Weights of a small GPT-style language model, trained from scratch on English Wikipedia.
Architecture: RMSNorm before each block, rotary positions, no biases in attention or MLP, untied embeddings.
Training: a variant of Adam for these matrices, 264M tokens, 5738 steps.
Each number is 500 + 25 x the weight over its row's rms, rounded and kept within 0 to 999. Layers, rows and columns count from 0. Numbers have three digits each. The size before them is the row's rms in percent of the matrix's.

# layer 2 MLP gate, 512x192, rms 0.094, rows 209-257, columns 96-191
118:497483501505503525496511478469461498518518500489473437507482501470498439495490520461473499572475468447475529498494510468497436476522520518476463516502491482543505497509495476505495521536514503488523508485498507500492511517485476509525502497459518492508500490535489486478525538472513484484
096:552497512506488545448510484498488545509500498481500481542481520504506477478480493495517502513470458514502484481488495490494448511540535530464507539497477502520528496492500502490512503502530504431499490497500501509455493482520502498466521503501486473514541488546423429528492527464513499521
111:484472486489463550491500488486514519507457527525514536498498519530534554535514479569518479501475518531443465487526460501519531519534479519499528495495517514485521523500540525521486508527473469482543491516512507505514475522502517519493521472488520453501478508490499495534506474468519527533
089:554526512473491503495501497501488515518469502513514494510476486471484469522515473458525495498532491521522509499438497464517485485542486503519463519508509536501470520541505498510475503462518501516486539460504467535520541498502496469476484491504542494503517528505452435481457516529501479497
102:490490484467496540442471492542493502470531513505490515480510458567471485460547501481518491529544490464500482476497546454514492480470537516468499496516512503479501529486509482514473491486509507486452504509499508509467463511478522489504489496496466482487523514484489512528510499514524504514
109:460484508528506531510502510488494504499496508511550532486486531452542473514474515499513483497466512486492485506518498495506550519532481492491493517501509471438476544517520516496469509567487527477541530442482526453492515532495506531520487499467527466481498500495474524525522479479512551511
109:428431517504464516506519498490508517507548505484501454525468494485510528489495503514452506469464499492495467495447505503522475437535515516485451482445486499468505469485490488502496536495456485483475505493493487485467477484491478504496532464499490552510506507515464475527523507475490523524
102:498519490513498509500522527519557495491482488522476500532475538486538502480495484503511481466541486461500467490488498518502493499477501547499502544491495491507538519525483484471507555543503499487478537492503580515521476489492537472470517498536447461523473561523488470540439483506536528500
095:464474544472532483476516483557519487496509514487480501512530522472427513506468492529493517502510491511529530488515493506513455491511467495500533496491488524489522519456493492469475509446544525475501485528490455516487513516501525505519486504532475512495520475510505495516467531424508500507
106:510477484531528505478495461509502461506507488501426526515488521504470516493508537486484521510583445496478481520475523461521491480538480525505502548505448522503472492478528506513497484519491507514501543509526512530468499499527444451477503501507490527498532451496515508471454536527453498510
105:513491487508463469491458478500543539539538469512500512521506504507483513496466494480496503518508527503512455513526537511504484516451522476505528518499471531493502520521520506486501540523472536487549496510516468528511474515526466515547467497467542498511526494513544494521488499483495507551
106:484542500536500507470475500501485525508523523466513471506513471525492498486537511468525541488471510538454499530553523476563472460519447531501466508491514482510520558501470526508504564422528483482490512511505539538529505478431475530500481442484513508481498484493499498480483485525486490541
100:494501473495509502472530475501495508513497531514493543493501489482508530476459511555495494495507545494534488482521463495450498473481506451454541510496456452501493463496497535481483526502493506521539483492531488424495490531515505541527524455519512456500509499512485491545498507504466490511
093:493551526472524495495531555516526458504517476496491503507504503516503498525524504579509453480488526499541509536469455486526499509488534484479523528478496516509521547504493528520510477493500470532473505507529506538498503514490497510529529494464509526544504477499507513508479537464491485483
108:461446535535469471487546502496506512500505530483495514476524541474484536496474505560476511518476505484532539487486549543458520475490487522444473508490529502484506522458489484520528517473532505488489522477518508534468486516498537513534483510489462471517524527526532487503511516506525495541
107:512495473499479514488490518480545501497462484543520505488486510488508523499515490552490527515507565527497501489528495495499527492544484480503525537489543496521482511527514519498460520494483500523511503522537482472478526515532545535498483471497496450534511521518541486523485471490498505495
096:513514492493479550464496487504461494488521530475480519515473484542498489445518539518508532526497484501506494486527508506497466523476485498497502517540520517550510532491512501469518527496506489473493483507462524466490504470503501480501521495427519528506513498504498470491518529521532509513
094:521491539511471537487529506497518526514507479500523512488491515476516520478526466524524527525454472528478515455500522535529532481479522516488499461456540453441488507488526523542480518515522538447501575504482495522539520486471501501514504489506501486466470506507524440483538495516539523501
114:492493484548471551438488491483453504507499513481506493539485516492506440467472510488463535493470486454498472480491478476499479490522504543473494532526448477485499505502498487469464517515508503483466513431479507483528520473513484487521516514533466558544527493505489493518546502485511480514
095:483443504491499521497517556472479496537493515490504521498449477500500493449493510500531519476415532495503509488514501483516506468468466453536489536469502502546514525476462492524495482565533526489472557511517494514456480455517516495508500437510503522498525524508524500483461485504490494499
089:485472488494504514488470491505492541507526491541496515504460525482486485490476475526502552528462543487491509473521537504467495505508503534501536484505490535524523491485508488485483456503510474511485526484510505533457477510505518465492509489473504515528524491504502483507492498544500488492
111:491499491510517540471524490517478509531479489510528479522499485508489476473498523495514470528479494489465448489455505522533483520539490510525519495494503459460524503459461513484494467507517504513496473520463549519487507524517477482481468503499503494504473565501538492466512491507487508495
125:487513477449496511445476533518500475486494498537480465537479503510508469527516527501489511532544515465521498457482500530518504459471474492488465497489472517533464496526483504446479505548500516502504509512494488516492563499522516520511521490562487534494533493488516461496462516476509482466
092:486477514499497519480523508463506531512536543487539509496464504509526526485523510511510491497455519508523489509499467497519552511549536516492474520482504590511509480523517501512501490473490520461493515532478508463494523484479510449561484459504498511543483514476485491514556527502482505523
100:510536537491528537480480496455486559525491518498495539535522474539516478493459461511493521460493517473500469497467465491529482490495507478493510511501526493526516502504515525486481529498538494462490493518509531486477481517442482458518501485495499487552480488490499501509482475493491514511
104:456498484526477517506519450470509457477492550511474499532521518444517532507507536523492480499509490509534498499486499489498517469497478501483529533448492492513444506477526453491502532459489489540509503509512520491454544492492495464509515491499481504508513511492520502515475525483493473541
100:469512488456499464511456502527515515492531447492485483479525494523472497478505475509501514476466460489455544488480521500496462446498469500523499507495487506510474504489525495514497538501540528469492523513504500552460504495515504487528533501473492542529484479513565539520473549484523460525
095:483508446552491518482492507497468471506523475473506487517520512525468498489487508534507496488490468472480465495494482446553497429486476506513471471522490492456504530514480513502494545520554457505480518550483489511506468525453521502470492470511514479538496454516495538486535489511522537508
108:460485478508491462468485489514477526498497505477516501500459532526496475515490540493466535480469510489519466485487505515507453488475515485488490509457505485485478495500504531452506503501480519486447471479490524478548525469504458504479502504485483516514502522534505492511529494464541464498
108:501495546482471502502468491509452541463484500491510462505500494502504485474526503493431522522469467491488504480507528495542493493519551495507453466444510458500496573553499521462541499514503467443455545467467524523477536482480479514514506456477489481505477497533472478528455499493526434498
102:455517495479518499460483462511469520535474517509512464536480511510511498530504509521487500480529506493512486477459466486506526493504523501494490521512502547562450483536498474513497477522470472514508493473473485505528513523540489512534528522479464501527498501496490515482496523491492512464
102:485499453516513504489552471511500517545484473510491569496511511493507492473491450531483474486511529512456465517494461493493506506532477511514515521530508532510512472495544510501520538522486517515519514497543526523461513492469510494526507501469487452525522487497540475516511510503502518519
109:496502535475471491467506475562468526479531517495469527489511488474495456484507460513477495502488476498504505504531482460473512509490453502450496520534464514486541517489529492500494487558519584489473507476518495483483530508483504491527485445524499466528503527528538498531525478481544510505
099:490526511510514466511474484483507487485534445487490509518531491492451463518517486499514512518469483526473487479573532491489480499490461496450505518501500523504483471524513474523457472523513473492473544511517501502499503502516491490545513493473527556512484462471533426488424517492535458498
091:505483506483482548459489512481479535497519529517476510475507524510519528450541511542573497502512537488481464503520445464519505489490519515471556523520488520484489488489524521523538528523475516515555543504529540473492487526460516510498513473477475479471450499512491486506450481504512485501
102:499497529500521491503484532535496495457485514504526470485482509452483499430491484471475467560523498497534527497509503527497511448514495523432446510474474503512492502485467506503493461515541529520484558525488481505545490534503512487504505465488540502512555523525494528483496510430504488484
098:552486513543478527494520510500521505474513482522490477519520452469529488483503465507504509502483504459528524470498503481574548506500524504535535511515472501522493513514507468534535490482483511458494498490501427491497526497454500486519481482508503498463504504516458501475527480551490484505
098:514526483505490535500485518462509557494538486450522515529508512526522522486526483539483488471472523498478460498509523524538474470482487475533469508528511503507496458521522494526479480510497491511469520505509511525448485486502516475527475459496488493562503469485503502484488504459487511535
099:480488498489534507513498492512480493484499549473470530518499491501547483510530529527473474482476520496507523489485459465562519517481547505491508500517575514513473517519494528514507492496509489489508517462531522479487475531544517515522465485465526488515537487510496505529523515491546504507
090:490534531497508527481500471526513516450482457532478491483498500519499511480519468481494481527494477461469500483494507491484524513537532492468518477508509527448526540517479527538468508505533529512491497453474457479486465493494506481495491453472504500528502480480521427516516521477507546492
108:524508498508518476518532572519489490493518486486474504496499490486442539505473482489499518485489506495502490506488520500459431496485489523480506521533471531514524472505520492496470476485520506578466504534469482517493484495497513480496511502488517559574496486503532528549533503510477522490
094:451509505508495517472486504497499504541516482503477510526474520513529488531524490459498492500491485479541465502527492523493504477473526540485462519489479473466498497504517478495490505462480480486492505487484472481543541482480530496477477520501446512511556495476496507515499516488526475495
091:489531454447521482528502494509529461526530475492461495502483483492532489517534514484473493457526506497466511482528484531503503514498498534515551505510514529519516545485555476494503466518488493471496555484524547512502530531517524478533483503482466475521520518485527481485488524448492507521
096:552522516454501463485485483498456482472497467493494513508506506503537474528515535496467458486476508496482521499519472490484522483450528431471513510499488453563518486501506469538508510450537529517505506491489519504519513478474510521466491500438526474487503500482506496499492493501531476524
085:512506474474461508509529522498482512501515483439478482506526516511539482516506532514502512491530492503454478459494500480505492506497507552495499549519476493498467520496543483462488473471492444477473521482499464549498512538564528510502509468509480506492514537482503492488502490477522484541
117:470547547486489511465517468500510522499505497520537496516522475488511466485517525528483504533523530464510482487469462524513552498518447449485493524473519510509462480527476487479449500507490498500513516465499495490481519499531528540487515508489490516498518446510524461546452490502496501512
106:459487501522481533455489477516460482506500476503455485498497477495478482502448521536465527504507509465524480512513497481495484442480480532469471468494491492547480483513513500488519481488474504492466514515502509517496523495494501451506489496498504495521526519471512486531467492474482442517
100:451550508531470510470504520517506511539533487503466480472543495506515529516488492501504493514538521507526460521517511510491504516525524517489556470484507495511475530499527515491498467502517509451473516513522521536494537484486471471523490472525487512554501466525487486513490513483543442520
098:508542513492531501465507472522523522517518477483473500513502558550517493473542481432472502487494534450497501486459529448478502486495506481523480526508460520514513471522486450484494504458573444506479495503502504554477520488482493464518473508517505536504509473487469525470486487529525490485
# layer 2 MLP up, 512x192, rms 0.0878, rows 209-256, columns 96-191
108:526446494486549528491497525511484486459451495522490501498483530546487499452493472491523488493528511473482523470486559439508486505526521506512493507508467501526479521498483500551501528543533474525501502455519517513527510464495446440513530536481460496463483524462475487491538482514462493443
092:454485510508481462508445524544512490508479528481515472509495454502485511521542516521531503530505474528503533488494478497512496462493462471540482507470458488536483513491510494488469487504504508511478531452513517532512489518483538473527516478536506522537515529461495487488464497556497484478
118:501512466505532506520459519463529517500476497477504478501494508512462509513503459500494494492523505527512498499488490434508497471482531515503518520498499509476477531506456483491503450450489522469529508499467514519472488481481493470546429493542500524507489514499518472472497494525528500514
089:522538578484518466506510506481474521505479498460550522459465502465459494515466480481483532491495475562506491504444473516457493463492507537530476496538547519473525499485504510514482515464514508500477487482468468527500455471510500458479472490485525519445524503507465505493523501461503486477
107:497481447468510506487518472487476484511476503482488512504470550532520526460498502500525450460475517526479476502494487513500507456486493507495517536510510453525497500529542506473483509491465547495494500479501494490539537570463492494509461496492488458509483480500511490541470505470498515531
111:507540543478537482537519495503480472463521481487504533497498531485500498494524451485545474521541489501487492493497504490523488518523497471483518507512496499479521549495485491509489499488489458528500471494544437512504470501447512509498488552508489511448532544514502478471518452487486516487
106:454463444470479487517478482502529452502487405512502460507521500471506515467538560527453527476489501510477504526510519462506539472491497504433506518486468518503519474466495482475502505496539522478503508473521509477498485527476533489534543496530481510490511534457530467508534523475514496507
103:501507485553457527510506476474506480474495555528514531494496516509524540505532489490481510495462499503484530507537502524534512519539462477526534483511500529474503552516541550519504499504485518484533487488520439470516442499483547537532548516519526485487503442533537542516522490476461524545
096:523554500500496486467507529528507483485512473486506519459499480508530459505516485462501470503509482501507475473514500485430502494504484495500509502559503470490488486469542511520488471510500484509491511458493509539482466513521510488520503471503542506542496548489509498526507499533502485467
099:459468499527503457514523451483512493500505490490506499521524530547492517500488493537500521511516511470492469515470529514472523473499514473517467454457520490536480567524544530490483492518499479475524492464503487527495494483491481445517507481513461495491481499492478522544483532438503529483
096:500514543494513487512491493493462498491506510436444469500512530525519502505528498448514499508489487491524510490468503460523493468479527522480445474516511490459505517494506466514494485491514480466437516484487508543475518499473431488533480490537505509489493468533456500464481522513524502445
100:490487474503507510478464468457514479500471493503479521510523517483519519492462486494501508544508473485483560526494553489502500509514507461502462497474536505461518553513512535475526521527510513452502467502439422526528502553514557533481499490515528524488476512558498522494526496478487557514
102:500515556511501520526522502512454520484461503534469484517500552469538481522492551453494470503515476480496542506485501483511488514506490476521477480538488516488461503508495507465502491485507556500514482513511467491472487474457465498492484512500424447470490491495500552486540486516472525468
096:515500483494468460460483481525516461483523487500461473482525507490492520501484474551537497521506500560534529477506504442466534530490460491483492490513453525472426544474510531493491522452523491486509499497458542513474526517513544526528504473449491525491493495487478474526483464518493528476
103:487494491479454507540487489551516505486514456486507506467540489510480470476511459476512482466488482509514513472539504484507494464473517507488481477507513528507525495488495466489507532454474476502520481458492507536497493502513543511563555510484474531530480487521529507522550506519534504524
106:435510482509489469497496457523497509491504513508474548536526492485474500515469494484516504473517474505492507508507475497506553508502576501502464449488488522479504464496491472494546482526524536475517515490493454531499519483460467426488506513451514524504495515486501515514490487447467452508
097:516494483496509483512462472548526503512520506567459533491506509474491481473492499537507471478480517528500477542487539463483512502491527518508465433524498488494518490461513534447493525527485522560499506507461535514507488503467550520464529509523472459479516501513514515533462508482455524487
096:484499477562484492529501548496502479478497526498527456481515488501516468469510507490554502546502465510487487489539559508543502478511472502505509451518481471478491550517485526506541450498519496511471453484517506483468462493475528512475484509530463526462492521483493479498475515527504472482
108:570523508500462516501512478484526465518517527520492472457464510519523506520475517513522503522513491523489462518544544486471513492459544471481556487538531473493467486479540497511509494493495504497500500536482477507543563489467543528510466487529500489445509506511488522487504518526538471510
097:514500510535519503468507465523510499465528474501470459480516503513516503535481501519501496499515507467491479454508470514511484479521534527461475468501468516539542495517534518524502502466480458492539497462478528521512513587492521462506495511478502472482518489485506502552512542434516499490
097:468503460537512504499474502526528508512475540548455484533502472494524449463492499485458496497519537443484517511509534535518483502489528531541493497485490491538447499542493496482497476474477469548523533536490540472456488499542506513458516460493501478505487511517487511504509502524493531534
102:509486485469482476502519497501469514534520476508480543498564519470468487502527468479493519463459485493454432482478471507471511548498479475527552530540534485499472484488516479508505500529460500494477482504487463487491534527506474462488481524493503484527490508476464516461466474518457508520
108:493480524520535479530463464482526485443524451516511525486516525508508513492528509504492464486504429481498520511532505483513511465559485481461472530490486506462557504513476511513495511543520440520499522474537527493517519535464499480493481524477510544517523484464422505495499520522492529478
097:483499498506509480462505478465481475503536483483471470511494544532489481465494505503517503523549488495489457496547530437492419479501465486464525509474484474511496508515485472470499479519537536481475531472491472557554484508474504504501507493477500535482531462546505473492496556517471505469
100:536476464506497511490475494566531524473496494527500451494496510481514459492496558478461479537517516508481510516508529497491548510537493504511516504447543521505508462482507452519459462490543484515494498489513513512511509468531475443507461475503504507503507530543497464489496511528498503522
104:463477460454504489519474489531529516507462507510485431518514499478502486513514512468464528480534495473467510521473568504517487494528522455483464503463495520567457521494460520508509500523541518524523495479505509517474469504493490512504504506477521500483492502532508466484463532480514492505
110:505509513488520504495535511498500553449523499482471507483552490502458503562480464507505473528508529544490481490507479557521527484476541480498521483450506507487513508466528483506472519453524484449505459455478488512495491522503546475521498522477458482485520463508531488506470498485554508511
103:485543485504494493466528516467477524527478505493489483473520508518504488430489541491527509495469498532512468471545518459522479467465463523521513542521445514477545495491523469495478509515546512469494500452507459503499460517518515489509519530490491521516477538489527456484504499523485450513
105:502507517512506499512524455516522483487530445541495504515509532483523484507500462478500469485501528488544508494515461432498536483491503485522464492487503461519486573512498490513483471475484477498523520473478528509500485479535513480514534463492516492477557473471482486493524483487500492495
103:470518512501512507524520549509468531504516493503489484497521540477482501504484537525518521462533473448522498487519555498505506508526467472471507469502520535528482501510496473534478471496512521484550520497506499449510506501470492492508491510506467474482486484551492579549516480485444467580
097:489567456505525460522519457486544490519519506515504498483502506511475503520539512465489522495501564463488495485485478522491502495514479489488565479529548563517444503493491528497511499474513490527581469498524501489496509497506508522519491536505484502519490471491467567468521468548476483505
104:524460474477484509480537508494526495503494510507515529510471485479515460531544506473485495509472498484511505486473527481493486514508509477539556508535478502548503550445448505482465474495484487530477527519473458500512526490511495505452499524465496519475482519506478460477534480540555526514
103:510507505486501546490483533430524511512450505548496473547442516497546499484497522554528503538520501558472499508530505530527472514511518531507540503473525471531504478505511509497512534485503466503527504538482521494468488526532470466499518495473525483519510502503476481477449503527462489528
101:497466510498523507492459505517491500508512507483493482493489467505502486512444546530503492503473481457471511484458512504522511471497485533478473493486471524534510524510480485480506497463499513535510527501522428544511507473446497512489488496518503474436543523522530500528513509433503490524
093:478508530445487499518523437540510447499486462516484510504472515451547502494476483471551540499498465525531511484510506522519499472521484507508523516497531500512489450481486542469530530517520506449501507487533457514524517490504492490445468488530538503467527483547481478469545499530481524462
099:434447491515475519518520473491540484539516477466507491519462486488510487525523471494521538475536494482503473495496475499499533506489517510487505468497516493493480504540462439494518527471483490491509505480501486484493548458446507491520524470536491468503496478518518494515489531537502530516
094:511511466508452510468543527507528505501487477479532484506501516449533483477528497530483495480532523522484491505498505547521505532502490503528498498542536472510479489487499509499520486470483503495491526511524467465512489501503489500527464494461524455518479592536486491462496470478451509493
105:470455487507519521503461502502501478475473548470551481544503528501538521510460541528507506491520514504474487518499525534501508484482504469463516494471552476495458448498489533473460498492459459499473505508465492490501503491483524500554517506523501502532486463517483519520505504478500516543
099:522502527495439506459484496457507504486515499522563524460495531434452521472480477525525495527459490526521457484478517490473561480524515485492498480518482490504533524490532475478510533550456527525500469495490511507493541531480472450495520482517509526476475495553461501520503491484475498502
097:443516488484457502501471511481504510542493510536523473512481491501500515494461501480508470491499455447483480507459516462487464516540503517499516509534460477486483487451476496502461483533486516510461478541523500513482517473446536504495516493528473521498517516518469490510491487526477532483
112:497492452506477508503473454502503497467489506523447517474494517466553520484541529519471442509516517494503536488552483515524532479496498505487509507490508488476472495505534529498526498514510509468544540491579508475498490537485472525507498471446469441493529505498524483527471494476527511486
096:464495520482529541472486514507502539516508459523473511501486541491498438510517508461538476479487476487511477510486482497543556473495563504498499481492479512493497496497473509547490475504526521473485517471495537506493517486519509506577474530540516497476542496487476513460488513503552517483
088:518494476508500476567514526457488497498524479530451485521496529474502456485482511510495478495481486507514502508523481491547480546464498529542531487459486521517520515526495472504499523514489490479540497501505495511513508532530524501529505471446485455479526508552510495491488545479488490540
094:472497496504479487496489545532503530516458502508484462545488525469499501525450489490496508517565517510501540501444529522475496495541493515535546486465489558474518504506482533530477518536479506510475495461505463505518504512542516481572491494526493511514468507498500481494487523488511495534
091:489437437465480548461520500512507498488473477489503523479514493480493500475475472494509471505491498519472509504511490519470499512531515488479511475467520454485534497505494544476493509490494547463542503501507465479510430520469511464456485461500511486476509514530517479530495502437463538507
098:495479458540509502507488488507446514521522502495516491503494530520504463469498520499522500505509460459497517495503519429511507478483482444456452529487477494530510495508492533487504522499477504533487550510481457475550473467469511490509513493517460474495533484544502502497527531469512473443
102:525475507479476493492500580502476516467492485496471488500479455530506480517442531509475511497502426487473507513537531509502492513493496499521511466493515475494498499440502522487497501504455536486501499529486511463497513519524460484469510488520476522502547534479483467494478481503468468529
096:537492530452494504510487491503527473529497438498498539496478516448516521477500479512526513498463511448500519506468494538471491496560443476499513517542510535484494500489470483545483507526482510531498504494525483502513497497519499476512510473489503482503511534478491513502526458513452478498
# layer 2 MLP down (transposed), 512x192, rms 0.0809, rows 209-256, columns 96-191
105:511488484482518480523493488474475481510433487509508491479451517498507469439508492515501438491547474475493474468455474491457442498484519454546538518521542499466478494537533503500514469502517483482507526451468466520519511478495483502507506507505507503521493494482513506569502533493472515479
092:450462489499489453507449530533513484505494518451520463520501496489490510477495501532512504478504495497521494457500491521536466442499454448506483521482489481514496490501461453487489518489513504487481527451568528508481533545494480490491522458495507508511484512521481521462481512480466497484
114:536471508521532487475465517450514484536510495532533472485490499474489475477475499468494472448494504498450531449479478493523458516423505462490498496488543479502501472476513485516483508506528520526461503502519481513523516496441509503466526512521504504498542494482473469511434514502525501515
094:485509489480526475525529485472511472491534455488519528469487520510483477494452484510493488451443459557476504527519483513475532493492486505498484447532521536506501499463472523512514489504517454492509468516530471510512489482519515448488493511456484456501526514511497500507540448473535466518
107:485488488505468495483476457474507528460496480496493514492506480574500520459486527500515496501537488490509485520498540524531474457492545495513485482530487467525543539500493519518495478506483509500474534520524499495510456501512496517539523484469434458508485489457500540510558485507505512536
104:476462462534493480475524474504472511543451496475518465507515520538507519513496517498474473515465491454473495541474542487524468488464523541473510485505521500465501501505509514512507513439531508454496513545474542465488511497508480498524454498501474501525507498482534530539526507448506504505
104:495471458545526521527538513485515491493515485493510480505503504509475541479518566506471491480473507555522463510533453453496501484521513519464496477494461519492528479475527493530498506503503539466494524474548505488479490510455523507496514470503481473477509487483510463484490543494482475480
105:499536513502467460497494475473481522494510489448498538495464489461491517506449494503479463508472491534505503430526445459491518478502473511473463475511485462488476508509501483514486506545484490482536474534540475465462490531484535473472485424481508492459489493479514491493528516511488498471
100:546495554486506486485488487554523516495450522498520497489519488476478507550505464493533493502506452498489498527501544547544465505519512514522548464479500492490483486476514462464491470503543502514478493488516509532448508522514482476553496529533503502516535520500514502515468509529491505504
099:477528493478520476432526527489505456464580454485462496506517487493534549471493522472519519520519502464506506500503466455502479488456474492510482519469477496480506517499541506485513494497555489496513497502523534519526481527486512467533532514508449500480506476477494481486492529492445507504
102:514461461516483496460498502532528535518538513523496504521536506508526534509468483483424529544502504533498501512539468513504487465456552500495531558488503480485471492510504539482550525516440511475516478487522509491516491503494487505524460505433503515509477480485528515540488494561554510501
102:503519476508519431514505475503537501515495479545539503456475493485513499524524500510500494509523507448519442503501441468496489498474468544473467500508529502505503476510489498502486484507504506537453462520511518451527502511519490502523482487505512508540521526500496516500472466511525494406
101:480508490506467504519457488509471524452480498481494506503529508537495487477490517499514547546468530496456534491529509552565491482477500470515458498539503548506474497533505490500502537466514500444502501497527490504480491482458477472482521506509491535541428506520523501502495505498521526470
097:473484518508505493502469486489473460469516503475521508490495476454522468491494479527489505521510500465497535534468531489520484520509492453494477494476471477463510571515477530499529516541486471494512514512520479476489499465561508538492506470592476504505525519506526517525494516512473492505
103:533542482481515469532510506529531525539505464520527479429494498509528529544489474465516438484493502503466525491552532507508468502457510548531479510487537468524483526487468457501501503456475504529488485463513451549488493531489505486508505507474515487480515529484508526474447510509488506518
104:514508499450523474546475550474505477526480469463536464476531497522462496507510496476519520531528522480514527488478516504487474480523489500524530558523510504516521521473507499502488535452512471479467481499503502510504468546511514488481494468529479462527519519446528470524536459539547489446
100:511497458521536485471480510509541480534509505539523546458504526463494519488518511490506485488488469497470504481490478493523496474502500488521475511476485476494511469452503504499474490468488503540495563508506518485512478502487512505434499545477463502482495472540476507472492560469505534506
098:526517482454454551521487508481507466451495513495528507489508487528501460515522517460497466519479519520544439487486492520505436526502524505503490473529490498446532487518501515533516451473496467511498476495508493501486487500490479478536518493483482552520516467458486509523524517538468531498
106:575509541508507467529528469515509463508521511508511504455486519514537481520474523519460519532453544508546469483511510480491489521498545468543554461507541470490483495524519500456499463475509498497482524522491536507481548481505533471532495523523519485465516480520493518493507511493498552501
098:473464512476521489498514505487475495510477533481502503499480483507502492492516475517541519485432543523453526479524487509523489469448504456522515527507501460560497526489494500497548478541501511481529551499516490545449489491522513508522481447533479501499527505474545490516483518480535497460
096:452515475523526496555508512501513478514515514478471478513553484483481474506476527498503485508531488506495530424499498514523507524469522482528492488502499499520496489472463454505528525513513514552502511526528518448490524484532475521489490509466502493496491478486499488504505468498518538519
103:506496465497523484570500485485495512482507537477510493514477531535534496462502542505478484530520468530531514505525557497506510509514509498489450477517475513537514485480484469508543510511514496491501530509508474487469526466532577569528552489504479539515495490499505517530483528509530469490
103:524483476516486507447488497479475516499472527478554539472476532482516496493507496566520503437494487513529460466478515505494473520499505551505537552504528493501507480500521494481499500483493484477492464483442452453552491523518474495511505470500480479535492491467475515528540517481462518529
098:500507491478505540498559475467476538519561503491484499519489510506538521485507542534494520505521498500498486536507497487490547491577492492459468550506512553507506539509505436486481493509488526504518510504485527496481511480494503507522483474470503500502481469512510538501490535522464514548
101:512494505470504510496489453503506545504478515503477498509507511515535469470496500517500510510470486465490442530502559484461533496478497510517511485441528530514500538505499486507440471531525499511481485532500512496448513437550480466543497492515495508529502511528467500480466478517528472456
108:471516483472518514498496497550517443501503512487464486470513513499487524513507527511469529500508490446475482471508525499491519504530509485509467469480491490510493514533486488519489494531536464522536530526503484509471468474498488519541515503475542549502557520507513497526507557481502512532
108:504485496494496478504475478507463547494496498520508495493493523495505510539478500502498519498510520512508499451533488521515536511481541504495501461447564490476483454500505506478511494493500487497540457456483494431514473528516543467519487548489472499455463477495524483468481519472530538504
101:475517511494468489484505469537513464482498494496487516524464514468513506484505515513470472494528467497460474479507467474565501479506498504498449530538503472507490495516443528539491493520530483525513498543464501485534506465479552491491476471504502468507482460490499553504511527527508569494
103:488452509463513512517468508500518497501466499519465517496493542503502462511483449508466508488506460496484488530546466493534482535471476479525503514481481473498488489542506480512513529529511493479477524487507467531490508457506523507502467534505533475506484520504502485489484448494497497435
103:523449485565529496537513490534504470506510516489546514478492549459481497490511496553488543503512463480482451504508511499498542472496518518514505517505486482493474518510509490493510450524540531471509512514489500487452470443515554511499465519485481465495445496534499532529478527504481482500
102:517499488525504506534504513466529504489517493513471541466504494493501501510517530468502501496502494508501518526518474524474456510464481500510546506487539514467547498479499497490481511518530490508507504523514523502508524468498529477463500500517529500474460479505468489498536518542513473512
106:511506472512502517523501532487464518552503516496529511514498544483537515491497471503498507462559443474499483447465507492512485504509484543493492471511502465486477503466483496513524510513478490482532491500570516535516481451498493518486511512570479470506512521516514514494456474496483500475
105:492518510457534518491478476489529466508473491541506488527478493509516499547497496534531463540505495488525496445526526526499501512538505512507545507480505521493511476467500529469521542468529496535533543488514501461456499536525492521493470487469525476518522491526498478481489478480541465504
098:504486524486466479494494496469479470464465521501514530506558525515466472526528502534466538515488495552508524471554529470483501507518502506449484502537482507528493484498528471512498491548502479482504521550493480503501559483484507504530521480494526495478529515504515459551490499477506479502
097:477506495460526520517525454512509468532529477500494498507449536472540509519488508486518468499478488520482498502502462506530485462504496465498493515473541539532461447458520547479530543482513497476504510483503474500465524481528506531457460471495518478464538515536481491470542495508486512482
091:501533499493535500494474465474481485454515479495470482497511480535499509485481516532532485519493507493502503428489492492517560532531521519512476479491524504529511556513527476480496453555516502514464492489503466480488486501490509491483486513486515496511452477507496481562491534483491489516
094:468523446510530457507503521486507493538483521471510473494510543514469521532472503473494505480457488502446481522515519504478463473506464474513468482503537479472514538509535514505472511519540469529484486487479518504511457535518479464447511468476494480520501484470527512484509519484515522504
105:492479492494512482513481493530487439489512504516503504529436516482496479482494495489526493506511482511524501541463490514516503510504525540460550487488533492503516487475482541507501517449512520474472475490480498458487483553511480514484529516537557501449491506507480504459498512503522506469
100:495519497505517507486458451503469486457493523486481532476509511561513482516530482542516484493488566518501516437511480510520560528463527487499520497523525461511498462510510476520544512490535495454531539474470551496519517529530528504521440484488542485505497463512491478464469501557502495502
098:462499524526487521500485518516511485485479493494457480498524494516478494526494473525502537523518470507497522424471483538496536495480480505507515488497475529530503505528495500509512461534521550499520538549509496558461508499483513499496529508531449510477483517519477465531511549520486477496
106:510528507499534500523511544526467509495507469496478487509474499497454508493478483446502520483522495464514461490481505491470468520494496489518523512537498510493521466497488502469485454500493494508474505504464481488500528476535553512527500492524521535510499474523494513504524483524475484518
098:473497470509486525510467522547560500475502493493491517499535535497441523487496508506488474477502499498520496445453506516509498486486533505505473484513483505490478515542489509472489497528496530490517460489526455505489523507480524505512519496480534513531510480501537482490517523513494522539
093:503542477512478503550511488509490478472507488501487498519457524525537487521528526503489538463522523487448485520495508530490513522520505543474513466542523492505524484480502488523506530490503481522524523507498497523523491499503500457469478506507510529452568506536455488547523526543498502479
095:529548500478500476515514509535501479461480494495531475458504523475487502504502462537488489552512516496492527497549551500470515514492531481530527491480481486484529470475505508514488472569534478510492504452480479523496556510494523478611477490477519477507498521499511469542477548544498465463
094:500461462471477524489509510491499512489491488451488530484529503497533512512475473490515474507526510479431506486541491488498485521512522462490521507486516471471463493527514532508480482477504526449519505509499501492495465498480532482471514502508531522470494523514507466528527540453499541499
096:492479437513523509450511474478472517496501501510519492536506524498497502469477501513508551502503502516473465543527520472494558497480478455453458498516484520524493468503481520479503527500529483568473512484508498466502494475475509540496488494503496481513518494493503520507444505471481487478
100:492491523499480503513511517499450508491487451499498497497511472511436513502483508518481523496533469504524488529514506547506485520505503477495515439496530550471515523477474516527519551510447505514522471518584469518494499540472485492517484493520473485455493520480463552511496524483469454492
103:528538564520474526484506479528493531488500487512502533508479490501493489458508492468518561484468547429485487487478457499440468489484464510520553508474504516517525493481510531516511489542504511491484501517507543500520494498488523456528497461495519506524494513469496532511516512526492462466